Weights of a small transformer language model.
Size: MLP 2048 GELU, 48.6M parameters.
Architecture: LayerNorm before each block, rotary positions, biases, tied embeddings, attention and MLP in parallel.
Training: a variant of Muon for these matrices, 661M tokens, 10085 steps.
Each number is 128 + 32 x the weight over its row's rms, rounded and kept within 0 to 255. Layers, rows and columns count from 0. Numbers have three digits each. The size before them is the row's rms in percent of the matrix's.

# down: layer 10 MLP down (transposed), 2048x512, rms 0.0827, rows 907-959, columns 256-383
# up: layer 10 MLP up, 2048x512, rms 0.211, rows 908-959, columns 256-383
down907 105:140169109187105101088120095136140114162113074162123129111167104192162157144104127103064103156130157127159143095090073133140179111129192185168068069127058138215163131125101151186130121149117094145181154124179111135176135098160165167134133144111151176129193143142108072142138110118080145152181107072146132168128132173114164153159125134111140087167097144158094104151161107157132130173152
up908 094:167177091126189113199154068182087156089135111136119107136120128164121122121136129117142125148091158092144095171137145123125138171148108188155086042119134140109122098085171130147173133120153102173115139076108175117126194095102111053121120131197129118120136127157101113146087128158182113133143123111107093149141158182147156161151133204159128120139141171109156110093115130148166156132118
down908 103:111096096149138167123120166127172131127100146121109116147099124101150062146109222106128087113199092147166116149068038135154105117128127066098132139159130143111121127152135134144203154143209087095107131112132155151130087080155052148150115153083138117085073182171120173124156160112172146096136178175161153123108152136212173170093058116118184108134147133102100157163148204149099124105124
up909 106:155145138148175107112110136176158081099130119063088083110110144155172060114098184173086170147170134144119120113123096095156049135148115159120116130101081132208094104116109127172084113126150196091176177119118101162180151068126108167164140168106120117132195146173197101163165172141130135118128119146148091100083093105165150124160125145117154065121149115137129175131137157127150161025165
down909 101:134153106162204109122116163127126195159128052192147126115084134129058091165149114112198143159119163131229133110166139174100129186139152157121143115166088156094119161152088153133122148187123166149104244124108149116163120102148175090116168140174148112121158134119116100107150132157110135116110127142116128114132177168164165093120120175095157160161118180099119113130091145134106087193153
up910 095:182102145243131144138074147172121123140106185109120149126122117099119147099150137086117121140139108124137122108154127146166128146164142117108186186132153173148068118093178189101135125119162185097186157190130147147130116122127183134199156125090115063146142129102112173153098170147100103169153095173079140093154142094125124126067188191119082113131110173071095091146110146141083125080176
down910 093:181086146085155098140080149093103153082087052123136146110138118089150150132089146124114106125167139134103119125105162108179095156091070152101134108142099156164121176160137078157124111144117149160093170090111079119150084174173152136092123126141129090111066176095142087171143121071123132121158132089146103148085205139147108146210096137202134122137182182234136136115126078121137138142122
up911 105:083161105095160181111129144065112139121133166151103109184150077161129114106152142117087158082132096167061105118090140096198122153135146142123086105135071155107148156138170124141133193110145145144169127125157160106129121065134120144105115162164158169167162105139132150132099090151151154143121137140130160145153144033096136149096117183094112163088135124118121135183118108145085089178131
down911 093:146147098085132038177134098112127202164137106133133131088095116100179188091111150140133148154136128084119113155064122091117144182176132136150115158171113121149110131113167135118106153131160115137126095122167156143142135114125183156075138096102141138099102162104088151093113132137152128087097178134147095111166160150090139144189097093149141160162130123121138123077087047141123060126113
up912 101:159170159151158130117193144074165154115131178092127169147093170095072120108152135124095125174186149114130101055103155131102142109149213111127066146146122101075103092184113126125096120162149118149106139072180110121143150095139112125112134145141121110143123115031152111100177159174098152146097111145151150136123120132104160157113158172115132168135153116151184140120154095149141072134102
down912 097:114131135074109087179105150157126084090129174101115086118059187177114077066104112135085083141161104110105126151148095129130161113091092110137149139177149077099092104151040149149108134099128086141137161152154119131130149133145048090174038158199115153121121126173170157141144119088120102119117139096148131150132112138099119097113130089147103123096153186100117156130129162212128126116108
up913 099:123153105165124142155255155109111166120146141116083172122142108095144108112114139143165120082153176088110136168147111126149132172141121106152107092126120112129139147101164118146113082067120144102151097141185080100112176138179124113152055114168142126111158076101102107117128019093082086127140107103106116119145143076108160124120108146102135136169142062137146115100116166149166114107120
down913 102:161130155198078126191114089123130107170145072059064104131136091095174156095120147165116131121119152052152140170110138143111102146092137146112109175107159153118114126161113112095111124128123089117144059072158127153156104145109105163135108070172129152144118130120093181124082157102150129149106103121150122135138188191084081154216122136123108062082109091116142158110166153092236090171180
up914 107:139142103110130112159146142148144059189180072126176131151141147084099132153143130180110095119132108084102154096091171077115098139109080168162103130080107100092085098139162169109147180159094135141117105126189136135109139149149104112092120136088108114100155115110125131183105099182107149148153097150116137102141157133133094174140178171097126081138109098142106188090074115131060154110127
down914 106:108067109093117147160124151112190141181146160077120091149080117168080102116143135148171099149125164090088144155119123109129149179122107181186103056113096114167088069141135127155107149168068088094085103113106128101162194186138138191108113160165100155076172181170133106130131127099074093129086162170165092165103133178130129134202104144155116172138124153170087145125130105180145126095099
up915 101:129181139106177112134134105053148136120124171192087164107149103157148153142129126137174104114099140114127138111121128113102126156115135125136147092161102083184135134128078134166137146153156095155152154108160107144146090166132115130134079128147094064167147066149159134177201175108125190156144073167104132132113183087141187110187138136171114144056140060151154142186106127170102107170151
down915 092:158171124108140131180133148132085155128095128167124146145098109148106147160164135171098177162118139108195142171079104116140197118161130129074141116144109189129168115135166113138148161166123150187082082149172104136164127107128137116120125115105151118208115115145098144147112143128140162106138183172129104138168171133153148140182131153202115133111147164127167122132108136141108155143112
up916 096:130110058161110153118127160160089158156183135126110145086092104150107149148117087137145095135052167096146154200110156097146104153157102126112115083187151106139114085106155171100115084135087156087165162140106123115090137132121124063092103151112144096094062065139154113149141108174112175166170120161098133101103120098164099126109142133125136155121168140084202056135132143133128145132147
down916 101:142141125119154141141108161102141126161131159141152100164061111106166123115122124138176128138141106138147142060147101134140159142144212192114052145122120114154106158128098180132140147133119180132173186110140154120127165109134158129092139084130160148134158101127151129192106131131175182098047160152098134154088118154140169117117143122151132197103162142170116104107121112078125159173142
up917 102:138118159145139078133144167091076175113163077122138074114099128148163162151130125112109104119152109124125106139145108149118084181095112115116165085135114116120176179167090183088114131112107157176105147146137089105110140134156105074145091130077153089111150106154115065115056165157141171157126153145164146092086149123161107129121096208130154132117156125121110137084119106119119097131138
down917 099:101118115111162097129120081154162170146142120172082097173079128154131175114118112148153134133126154140116140186128087080129158143082087199124109133113180209127111124104064157141113109147150128153123099136210125141142112155053109115192102099170136123131132179139119166174095125109147136079112103123126160091107109108189121136175087158124176156078141160130131148157133090180159157112127
up918 105:120139180147122126136123098159181138165133130147082146112096122145193073107129171149067131149096097109100108066136126086105149125093103103152129120042151062116105106139078083145046137115130187061139080147181098105197170151154123117188085115099160084129183127091175167108156125121159119082150175099158115113137163124098114082041132117137184160154145157124099113135139149124129141192081
down918 105:131149137115080104137106148162190147168153108089122189176069145149077186132145158121080158141122074140110112139134096122103063146128126108141152168146065085186189131051084143074146090112136173156154091131139125083159120181082133090130120152138094118181195131133138162146163132100124131176130160137098123113116157112201160118158111088183166196138094176098100103085062160124199136105095
up919 098:150129188145117123143119098150110109168122103162181061118097158142164118113173151105080094174175104126107167150152163160167106105114168143145143119098127175167154168156073124091120093074114097200130070188113054111176086149144118123151082139104190172163210089094146141173094114159121144102127137133111155083106164161129160121116161126139067077137127098132093089142120113156105110135151
down919 098:162131162115115160137094071158144097163131136100145128192175134148102106095074124118169120171166114119112090117088131186115167124133191116157107136131115123111157131184107077105159127182142159133071155143099115145157175162155154193124085108152099176154086131138114059175091065130145162128149109159158198191116140160198121099107178153114150146093148200126126158186112138041131146135111
up920 094:183222088080135140133137145173080113108154069165159087028083139120168134096054179112094078147161118135183135156103180158141112184187095137138117178144124103079168139158193124141132108137132118161150125122139108097140110077104083090165148142100182098153203104074107166038099119130093083159099134171162084113145145120108108155116091114161099187130113081086143084109080108161103132130109
down920 083:089091129133169119124146134149130180152136174104106140126118114068103177141100180124113117089095173133135144126077141088098136122091118169146081107138121156143144095144151176132195195118125126106083168091108085141152107180125175116136166077106143159106129133113186161143114105091159120100131173126123104151135128157175108103178098124135147134190145139154110049142101126102153120134153
up921 095:073104097097153141116036069152064144150130111126115089156115144156106122097161181123126135125161159191109188106107167126154162166135143115107126096070104094108116137122171122100078111157133163138150164155109184161073172094091119143171168143088162071179142163163070101151139151089157134087121147136074139138124118119090097189106148133103096158137138175094168167154122126145138144215133
down921 090:170151181170099122094163128132151159061098150132145131128104149125167116143095112095178188149156167063118150104112083121141145067175105157165133102153170144135156155121135131135106186085118125173127140074145126166166140171084143112120082150156079121137135168147115152101068176112092136170189147136118115100126006153153118114124145151110148141124162159102147092116111174172111149109091
up922 098:092099099146100093119088103151172144154122151132082126152129079108057061059128129147153134100128133113111129136105154121115047103148104151110151168178183105085150140066129133184138115123118121140190177103159139170131154144115130140193114111110140113175106154113086181169120153140120162128142098128146077112099079148129135129130120164144133124204077139141171142142133083122105102134151
down922 093:123170125118135126100185111087162088097132123139090145099101083131100133115100133148103093107089114090158147162160181116131165159205097163044133145200115128160145076114135162120102145112099171120109142167167089124103083168186134144173154103187130090140164084046134134196090115156176131143137125105140124117078094180029115120130098151103122118141176097170138125084108130090121067074133
up923 097:171127164088149169153122133101127063177076137103102109105160146108146082110140135128167097147157126149146113104171166086173150165169111109081136146150142118086119117092103139168111112203089093189100080112130143094051107130145163154108159130113110178142197108163117095100174092137127081166072146142132168048128196162118099090072160112158172123130139135134129164144152143176193184125133
down923 100:078111137145129150166140097188105083153088117124187173106173086174144083093181146147142209103122118104138112124129097185117155148149104073127128158110093096143120161111041132079103082039129150146161154151112076111128100092122128107111162126134090118106097139112156147131079161075180064123157116171127103144146106169146115164141100168039141126164111185160103089141124142120135115183143
up924 098:101155110089075130085124093097161161115164135129067110089078134164112172100096119161148152141125137111116121146119148091167106151122091106150133180112196123130108166138135131118163123132148177107166077127135160124153145084157094144115182141083058163166177158113040162095160175140086063110167038147144161140062139096149128178086097160146139112127123129130107111104127116163085154153097
down924 102:184123131162161120106095107121199118077074116109153171132087115134107166152112118135144175093135116165189122147136144112107069132151191152145174143102192125162106139112083192165139096111109079141082118145101132095113086076162148102150146137105175146085146158076089175144133150155138191151107097162158183145165142144051133171147087126154202184119103110122122116152128109144123139107044
up925 105:161184132121169143113098139160115119157114095152118124098075123152120172118108101046146108118150115112142102122065097138094106082083142148152143104198115147132168132180143093099122158140124174131122071129099077130093105093139154155158124115149169107081126106238113102087137158125124185128136151088184104111160173197153121069172120133124168124138171135132144136143098077075181145157123
down925 091:092151148178081178155164140100145108134158124158167146129120142175146124164152150137134150148114109109120065097091138100095110105154081029119109123138164169163091154121097172158128114106138142125102080152171169108092079146130151130124168147127192153176068082133088100108132155113107137095072157113091072119164040163184127155178118135075073082148054120167098126095101135097107107144120
up926 110:095097100204123175081116115169150163166109123139118090130080095136195123133134112106094072122118150132185143142106142106124096124085177177128124087098165106153104119089152106172131194131105125167095129114147121148120112099142155155070028161147160125087069102151178157172070190147127130148126154125169154145110174091150172111173124146037184081107134114103153143179139158119132129149105
down926 109:093087108144177111158145200134096129146192128149109149154132145154028147118093150060146096151156175157186132098177148154114128125151193104143153129104135099180151124136122154086151138162111073156138129157126122112127168093139100093078121167112210072106125109140119164138160102124150155095094160078162074115150200193119074085127186116144065127115159133173107133149108141142084146143066
up927 105:128124113132117105076181113145127206050159158099104167037132133152145163131133169135079149102157170127080119130093126082153131190105106074064082093047061141184108146177110135130162143136100136137140145082148160141147108131148164085146167125079120177118222165203108134120106148145087120130140137173173100080036116125122077167149112126164134197153126178094114107144096164203083143106090
down927 105:128119139126162076082138153075064122110107132151101139148114093156119161126168135085152150113150135128175055153098114122167093207112204150136118141168074196126130127179036068146162110140151111137092188100162129126114093126098132159105125093135093125111135118141136113120152138122133104111174125171127154127155153104147127126127158110073118146095130139135096118108192097205114094135125
up928 095:121081126139173120153149093114096098176164145094159108123177132120144092105183140135120090120136153070123083086106062100122094115147136156103191130146144069097201191135067120096141114121087097138162126140102109058124125101099095119069212154141102116074089084120135110124108107162132169108118106118095072135140144171104158151114080130096130122107096110108063145103049117093106117162093
down928 097:174144116093184139145104129173178131174143102153113124075117158105149047142187143089086142121132139136206118153123178163140151136157182119124134058122139118183138159096068064130145150167078132139083211094077123128063148083116203163114147204131131146114167119117131144149101162142146196101088142110178145115153132092135120100096128156153151080153186119109109166138124140093142130138123
up929 098:121157162099162158137097129050116159203083136166121123099102176104154146070179191152119126138114166106071111144167124143156041113131139118136136126146125117130150125130156194072126117160135075050111161146157125110153160162140057118127160160112132102162195122094132118054219119094145138118084056141205178093153110181089107074204088123096136161093150131048153147131184131138161126113068
down929 096:096201128143140124086163135103121117145129130220159092212150121123152137132188176176135172072127069082133120096096120110081104195127130059125147065164096150112111094112110153093150140091152111118178088061143143162149083166090173200084109133144171163088132089175154120152193176174074169111147202147109097107149133145106189171150176141200106114083129172162137130178126072134113116172106
up930 101:127099107063132128118047123058093127054171064051072149144178175109132101178158162083182161119098129185179122178148128100164123154102101119136090090124166102152176133087189134110153127194044087183153142109115099082139082134175144169155104163143129108169161131131156146123050159115135186150101148092140118145114160096149133085174212181109125135134104071131142139084074125112132155108103
down930 103:154140124194166118087132108085173098162118128067136133176129154148122112188085115091148117088136069131173115067114180117204172144164151131149142209139131118145075136096103107131100133108130160113118084151175097108152113156114131131098153071152144136140118117097176147107137096147195099139106100119146127112151125075103145143148103122159150172172144075142146091126063135125124146135093
up931 099:172083101158120074127087132107045068141211153158141113111140079196152132124128174143097135142140108137117085165126158146150067117167077116128172145151173109163166175106109141065148129121114136118186161094147110192099108157135084140141121131102144087117148173180092122082122160177105176080110108101164196161146123112154109134117163130194178119125111110142162181143097087092137071115129
down931 092:177192098068158156164119044128158193109116154149183156124121166067113107123121066146095128155063191062133109089163132115108121123116136160188124192134099152094178199055130140179149124135107128111169060137128137141138130095062156109101152183129129099086136135103150130140154136142133121173143165155164164067155098144145135167189126147068101135152150140119092061117164150125100079159138
up932 101:079135115137143172113123143090124126187181181122065129145094142119162138103155135115125109104128183141142188094107155151161119181127089104135099153158061097124189120132106101110099132128156135093168183100134089130168119115126082138106119174064146164159148167147161117116150118120127178167155137101159118155093217159119120106135105119136164133102142118078140087157063087149113104098166
down932 105:133107127099146139129084118123109142130092119157131225174110126102164096161148167070121099082111172184138162095129123120112156123113130077156178118141152091125126142158158129149123116117114129128072146123142079124142164130138131111111117071150126139158172155131103136117082130085101162111176090178102175135089082086207114119175137157086099074107162179042139163164126123168121161171198
up933 100:142087155141173110129104090177144077177138154088108126097087077134090147098128147077194134082155072183140144134124131076140149133085093118170086152069177092155105154126122121104127135185201184108118203095114151129150165087196156115093179102065164113108166104124115129136139130152130105115170141100115203058161122159160077078177143158100119096131160126163156117122170076094145119099062
down933 105:210171144066161192105097173156145145100157077096131109146147157146121136103102161158064202124068123101112139121127162125161171159061131156113162109107107124123140125119110133096161122063083077063078082120086131088119126129133160133140063112145145151119142037057094109125103116109181148145038101137153139155101065108124091096162068108138174109151104064100082120096108140175159069156126
up934 106:161153149094166197123132164124126104111163072122098161134177105072165107145142152155175115130098136094139112062179092084128100153214119115116101155187087103050103142131071122121181111149112105125110149144136113163089151152114122110141172125155130126167143121045084136102171129080137104125123175103135165130081112119134128123128077138178140188133090124166150093152076150080118116176145
down934 121:126113143106187159163150099159127149154163138207090121127082165157101115141126117094080132060153159111125117192143145153133130099114133126107169137163152092159102101055112143160125143122079155124102135148144127114083169162150118132076105194085121129180116080111155142120120132183121106173128135089125133117128165092145157136164162150069113079137133175149069071141136171139181112130119
up935 100:131066151081159103155097082088158076126161089140135106153119130127102147110133108134161173043148139171130128053111106129136130088129170114123111153153133161125135149168123107150126171120115069189150144184133118146099138106164182151056142109117084154152106248088113110151104176086114097103138123154123153090118107132164137074117181121114178110182077115124041091166101137126095085120130
down935 105:091208109085167151082160128078114143105065117123181094125172105096132065119108157134157083200180155113184093123095163154142124155107104111159078129069140141130142089100119146083147094117105135111115094151127117171174135134102071133161090164065093167116137129116120104109149107185173045085106137149112154122178136154088142109156072118118126159109170135135129152129121170087084116123062
up936 101:152094116141165116146153157125125127185116086120171140191140137165151152071067060092164088130158103198184110113134105124142092101119151160161134157128119132151121182127127135140112186146101148132103138146104138026095115181176149075152121132131124139116168105160158139200158144108139137156141102127110192130126111080155116092170128079107196101119124132091121109143117173110118150106107
down936 109:117137108106139099114120164139131161127159159122098126091147129144048129102097191148110114059105140051108074124138105138174103123160065092167072121123092148133143106091065098077109107167094148116117129110146113152111079115174142106134088141059147135130174121134039111121149143151125131146128072134167065087146085104115078102102092187146106063137152054133148109115074086115153144138171
up937 105:092172090127103152113147130120160093164166119177140105113155110164121051142162112100131142086150146149138132142116098145133107081097128161088139185089129171133111121135109121194156125141064169194115136168132163136124163113069121154118145088164131119155131099172113109110174113132124078171101092136112165160109182140109172120123155136128184079124174146086125160098152155097147137103137
down937 102:167159149185217115118147131113116095142091175135128119110121137194154102158117125126093135143191165143121119182131121128130163136100130115169101160090094130082089121148131152122140163105081127100132077109131130155158092249121111129134149130133155112155109107128123074113146138165151148154065137111074151050182102138139136168116114096138160142179165071068163119141086153145118159156153
up938 101:144105132099213141086119226097172109188112151156112141120122103129145134089111128132193083138130151135152120134099107099186122129160095110166128093158090073122111132153122140161053081128161093080151099128095104089173132111127212190126156131074087103087164128086081115117163126192187127130142080131097096141217119140102116091143096089166084087162145087118071098137129080145123145113086
down938 103:134124167084165121148150118201071108203106184085139122090100147113115185135139151130128192190189087135169134156142148094147072094115136159073032154119107152154093151123099153116155129163127115110120103046124129164143120171143105162099140109143107097136128103120136108181185108037173128132187174108112125102140097092102115108166138150133134173136132125122140158150165087136168156179165
up939 101:122141132125189115148162202155140141126159140126132092173146092118121143095101179101095067044133043104150124128099158093095143156189156145096115133149076150103175095170129172174170108122102125151174173086138162158094181151191134177143138171167119158174124135149141161179221148136198154123122147081111094095124097132091148110127134108112150126123128111118165122113127144139190142048139
down939 100:115153138148122174135157162150086158095128093166115121141125082095074074160136109047122105174131106097104124124116105115084116114173127166167149166161128114071124114071123128177107146148133175097080184104088112090143189170181065108175150147211116140042123164164155120131136124094066124101100138097177111136092144126142131094081121168167156081157181175092138125069114135142133134139121
up940 100:129137165094108131109144101090114084137146152090087142082123101055095137147146148128089072070178099149132096142144136179122065137134144132218120142163114108106121156144127129103183114102179126130083167100062077174168130136160135074085097140169127119157174129132139145074170168113129152121108112026108093109149127093109166137136101129151166133132142212127107183120087045133215088162143
down940 099:128122178113174118123147163070162128120158108101141126135138166135117058140191105112167151155128165165127136082105064125151110117175108161106155170114171138140134098146142122168130174148077108065171181121126206130101180061137126088161145172160166148107119160166103143132086131181166165152164147162104119113145174212136098127092173109093125163158099106060191153141138140142077143135100
up941 089:157111109135049151148141126095146123090116051089106153101124134159106161154092177130128125169119114121082165109090129121138140094076109133172136121164195107165177146145097110142075098120162128070101180167107121087095083128094108118109105085091070113076120117113119148150128113121132095143108103115087130118091137182131077135146149142134106181113131120120115140155088088142160143127042
down941 094:102131082124177121122128066126123133179112147115081109132096073167107093046132126161182111129160165118172128093067153116152175100142092084126120146176101127152146088099147152152142125106092173122065056112090080102135125164166131107193130135135106149128168071158141109111130121169175199130127208185171106149184171110222106152102115087153146094105154127116106088112104112138126126102115
up942 097:135110101153101157123147103176120124131136142095136154128105109108147094118120113152108117143096116137130149151121142087131111066188149149138123099026088141142146116134125107108064148161165132180119102181154137185158159122104096201255122170139148086170114104174093135120051130110145110096186073151123111075107149084150116150112142085181109120141127131161071144130162151134119101103091
down942 100:093107131126171096138110148168142112125135162172087195119168151201069202141138041186143126077214179133168126096110104121091164118133174117158151099148191154134076113163090117134140176122173184152160153059076137164119114097173139110106158136091150166139126182126119090153150159143109164188133170146135182149141178132128072113080106131134201150152110129087107101127099157123150156088131
up943 100:102115144135126101102134138120145115137118143132180105139125207069155185069141094164131132160114173098141155136096165125126095114094096140117204121097130152117165143175156148136130115116115109132141116118103074141121097175127057120166068137125142065158156125141116115154084174136147133090190126146152236125128153119115130125155153142161116118139159113105115115173113111103099165171125
down943 097:143085165167146159115105082129074112144131116160147122075134094183114114199125108139130107123183122134139142113134067143160121160122207157092090160171239103180176171132129116148103177136150084199092172157126154122126164122187101162067123137107153124161155142156188106171097101155136139208068146099113127128124110107165171112122118160159166126147108088105150177178097119154167121195114
up944 104:166147104177182122074124127140170112075110148125097129083176113084092121150128112083124156128100198206130125083159172117103166116151081133146176140098103165110116064152063105159126143129079111153128154117140134133157117127133102166144098118123096118158145171118107152180158112108123093133130113161131117115169162108139079165138084126146133127169154134079088103142123111124160167177129
down944 102:122112168166188083128104132083091161112122119071079134128193092077158132134172146126169145121142086168138108119147103108156155152169102120165169090111156117042138100140083150114123147108105123134118138127160095132059170125040140134089090095141139068121106160152105065130110137079110101142156132133133123159109043139094139161125141097150120123130081161192139154144162121199111156090162
up945 105:096140126101155181133146150169120118110104126065153144147139134129159134093142139165184111109068069139103129148115112082120078146142186050128159111148133129068149183157128143148162126110162119193121121117128104131202098118180039121116198184139156119076084139188126130086113059137097140148142107125176165114167114097116113136128164094121133137129147088139106106158130160170113065135067
down945 101:144119090110129059163089196089108165147110075145094150138129078153176175191127085093121139105206153125168107148081103153085086145101133075168160127128160129108064118124126127118156178127116114180139159116151211128147136143162145114087143115148103141116148085125103163114084059134143149131133169121153137093082116145141117117143138156131149084138142153139139146148143066100100090083119
up946 103:114156085144143159134112102050190098185153118133205161134147150109181104095123172159114113134095123186122077071133122160118131165211134122124147143073104105166108146074155137118129143167163145115097157096173185098137113096108128096115117130101088154139099117156075134110119111152146121126097112143158139146111138079124070122123131105159117132139145170112151158112034147117181090096109
down946 109:140152109123121099151137131115121132160130125134130101157153184076094079043104158169116049104099152157120149127132073120169103204140156135093116184115178170118167137093197106074156112206133187114166124137204142097130095105110177141127145114109109128093111119133180148155132085090026097119139092125193206180092136133148128153118115133147137116080142133148158162137120170112198123174155
up947 101:161165116076178081157133138087135103131094143088131066118152081112123111148132200082090188131083060081158141069188073127176143098127158118105142121084084131134180142118107097118089115125155157091160089151076142164092179095151138106159143143153092129145134103158134100101122128115156166112139112117154092116132151109164101128076171116135102070159104131171126188158117116152119098116136
down947 099:093199138124128096163059084089172116079112120106112147131144098160077136134091119176220138159110120110161109095187139193104116060126148141075111137192174153126201135127141098123084177099151081109142093123077133117104127148067161127142156126144113097191121139115119142100119125131109145126195145118139176106095159125051113126070069150090083129096096168090158100133120134138170147162122
up948 095:093154109063094152124168105074134086115148078074159073074102107100126148120083165153091144131194088088059168174140108066183124138102129126084112123142083075082146102124114134125136157086124133082161146141155118119101142172162080091156144149168193182110101118111183129139147120097110133171077102136136142086094091105169067164126137126142123189141137113153126099121142140160078106161139
down948 103:159100153150139151163130133150132195126107166173090105125091164157132120158126075152130165101089129111201165152186116135135132121143179155121141155116166170126112184115091183095091100186167101108122113134131106057148147063184102153096152136118127137185125189205140156160148181179142124130135098084168181128111183198157124058113139086142156109142120103121142180172132156127167102118138
up949 100:116119150159111100170151179135127127105133097162133159138074115140096170068140111164173093139148148066152131104219115089166068130131124081147154214069150106112073145087115143148137134119082097106169149107154120148141114114124128217082122118138152081177139150133159120121111140172108140156130137109093145146123120111104121092129151155158121166127172110099134115166118182088169170141074
down949 101:155122153083088144130071099136142145158148088148094138110157116193170129172147148132162161101084113146066122170109112173127144126142157104156145123184159134151115139132126117159133099102149123168123108154134114165067180156118119132079117073179146127095115154089125152049105132096083160161141150115159161144178098078039119121116071145107085134138138151087122141145087179114108152114083
up950 095:086105106127080100145076130101123164141092142142118137112099147162115170102101100074135172135116160036089178103122097046132122139060095122079201117109158081109139134122166102083109147105120155159137119164070141144128175138040130179187135134163135107153110097201053134124134128120139122104141216102131104126135124087159178133140110148121133105154159093111180105090115058069148191115113
down950 101:175104177111149078143176094133101081128221139108104150139139125113107070134101118100202110084094127141135165110129123116173175100127086122075121073175154138103132164108074093123174158063132141120107133105090096130105157136144209090136124075138104151111094152137132210179115154182071125066167097109153064138157125080163091165135172215132211118110100166104129129092105145186151114159122
up951 098:122097146110127131107088111096091077126148120128140143114123115143119102113147146123126134115150129118157120138107141121117155193144100111114156189152171090091087201103142108113156138073122148139155106158140127099156159113144122096092099190085179127109163111162132201140106109138147179115152110154133161094189109231090091152092057108146115117098076113152126122066069072103129109148202
down951 098:095154116138164150172103158154175148123131157151133137162123138144118162152148149149123155151120164079187112122180125122122168115130096163175119147079165104074158081124147109099106127148083117099185138166154158116141159116156082150131137102079127153198168107112168126159101133078064105116119200067132161161145109053183131070143200179125103145071170120122114136172125123106095116150127
up952 103:188123117174109149057125167091116147150155095088123178111162074120158122140161176086115090116123139068131179146171159176156133138147127095088200162148151096162157176171106119156128150100154221124115090163195166117175106091113146110143124131112165079077108105109150132228146103096144162140173111130102174087126094156130120155155176122112109121060104137142131164104090173093126160105163
down952 098:136099181209078158139144111168139140128079131148126139157092125103111085121169121093097173160050118143150091187100108096135074170178205177091136160117137122080255123124149163129086117106188149161110144129160092167116118183117064124180072103111152128093173131102127111139071089128139110140115140087136156073126104159104123196165162133139161137096121133160145146118127118182173138146126
up953 100:170140125149142109110165143178149138142159086160201147220085152086155120179132097133158141164158112090137092104140120137133160116108125173174042143104134133157172138106174069114110114117135093175122114130087113172141152105140149130116105123136104124112103144121050171115179130135083096170168133157099136171171135159240159156147140107110109132117156090157094149145060153105130094166139
down953 089:097145137113124158156119138088064148083054139165036129050119166109053118141101109157102131152079174143169121089161105121095101111157115084113115159119108168135098139114095117166137112153104131120093197155090139095125109122117030107091130163163113152109139144154132097114105201136126127124147099146164074108104166107160095108099082058154134070140096133058151059154101098141110128150127
up954 103:170146142188082111135148123155170099074142116093114087122147120105109167087110130129148067151164165125229137103223076106190064169132150156150103100152126177128114105110142139149197105140142106110130209111098192060144111165102099107180115151168150115101127171144177078196200241143106172129117155099170118130107153098100147127145104091152124163124112095107144134155065118192173136162084
down954 093:172066141156163110105110151117154160201109083144168141130166122095092158116134110120139050156175175147093133188156106078155138113154124100125108164070143167112149177146144182068105173107097108083146124111099152160137105180138150100119175126164110139120107105086086162126126093083128151078126143144133146103068095137255125158099103159100085152164133085125146090166156085163135136113104
up955 101:164132182182107085134154112163057078126097102087136083184117119075123133063140076126118149128097123117112151164082099102124165111142111064104107120147145144181161175069161143179151089138168135103118138059156150127081138156182119147140095123117114118134139101138051104221138117126135145114137212142145113126124180164136164147099140142156135107104146178143185167092129158113134122229080
down955 102:125126140139090134119142112084122124111136097114101091146107102119122083153139133064134105097097127150088155162108150101112149151111115129133164173112135096115055110102125111186117128166136066098053067113093172140123125099155165088084165122115121128113135134150115146106155122120143139138088046174146152124176196183198063088117134143145103091079108141139093113122165120060142124140109
up956 099:110130072119088145150189095138101136141105131124059084123185067107129062059149104125128095131133177096219172097129129118094083083166099105188147111072102153079143171116101170149113096146120177076091155121101175094105161148120128208093166133183080117139155127173093162129100177133148124112113141152143166122054192147132151129121080170104097131103149148115159192110159132168189108113163
down956 107:174134127127196128144135132094130102142092127131119094177139154141144063127128130089124134095094118163098156122132108113099149114115079134163140139148113168135097163202092173135210074112155168091117167178098103139177111140110115186098188124113169146188141061123116059075193150116137163156100136093191134125127120200163131127103137092078164150161121138113125118153115187122117133181106
up957 104:103162119129167097127132120151091102185080063150144139113124095131131137164143144127101142082151118175131117158114177122137052159123154112096166087095135136152156150127148056178186123121105097057149069163122135164117162140075120111180147125205169100125152141199078170142196137133124183174137149092106144084157118113130231117009132158155121115130109101113085182117106119051092102148146
down957 096:147170128140105130122137128137104111178180105126142182104210119124134100117173080145144196144141165104152128120148141147091114120100179176165223228160106137097139082107129059133145073087144096096174063125171188174125091135130159184119102131130189120139110157166140117098174112136129102165112116128143159079170089145116129082085131115131121169151154028139094113172136135166116145184152
up958 098:104097159108124209124191102040141183115137103162142150121143104105105142138080144105176113147191128115080192123147158145125148060136139167135150144108067152136076132078089143123146158132164114124131127186099163135153073135168155108045163097123141117112112129159152102103187171161130112124144107158048167087143123127144166094101105131154175179121158125169151104139124180109120113161116
down958 108:123178160088170104148170115112174098110113215152109157141131156161167124100096137162153165100096142155192114141174101097200147166129140165122156128134128154151084126108121165166140166148140112160061136159127184118131175100144160132153099160186120183146172129109194092095089092105168158106124107148154126108157080146153134155092193170121121155151195138151134129136182143170117114124153
up959 102:133123118082105116118118168146106113070143144117179124172163134108147108154100126145070140123101094137128154164138161124132086169075104114166145131157150113123139197077089107142133079084143175129025136111179101145138106065114121114190139130115191126108114131098126126156146174096097119093168116118095135105156093128128165157137112105106137082139141135142163141173079182086150155114140
down959 104:136114164148091172111055085145097140191105135110133124182109132062112084116112068108111191145192179160193155094112202094049118084129101131157147102079155162115108139121161146187186178158147126112130124148130140122107174141156065050146133126178072093122122155137130105161133149149162172111088111080148104112110142159157101184101171108150174092090159127134122182166130121143116180080115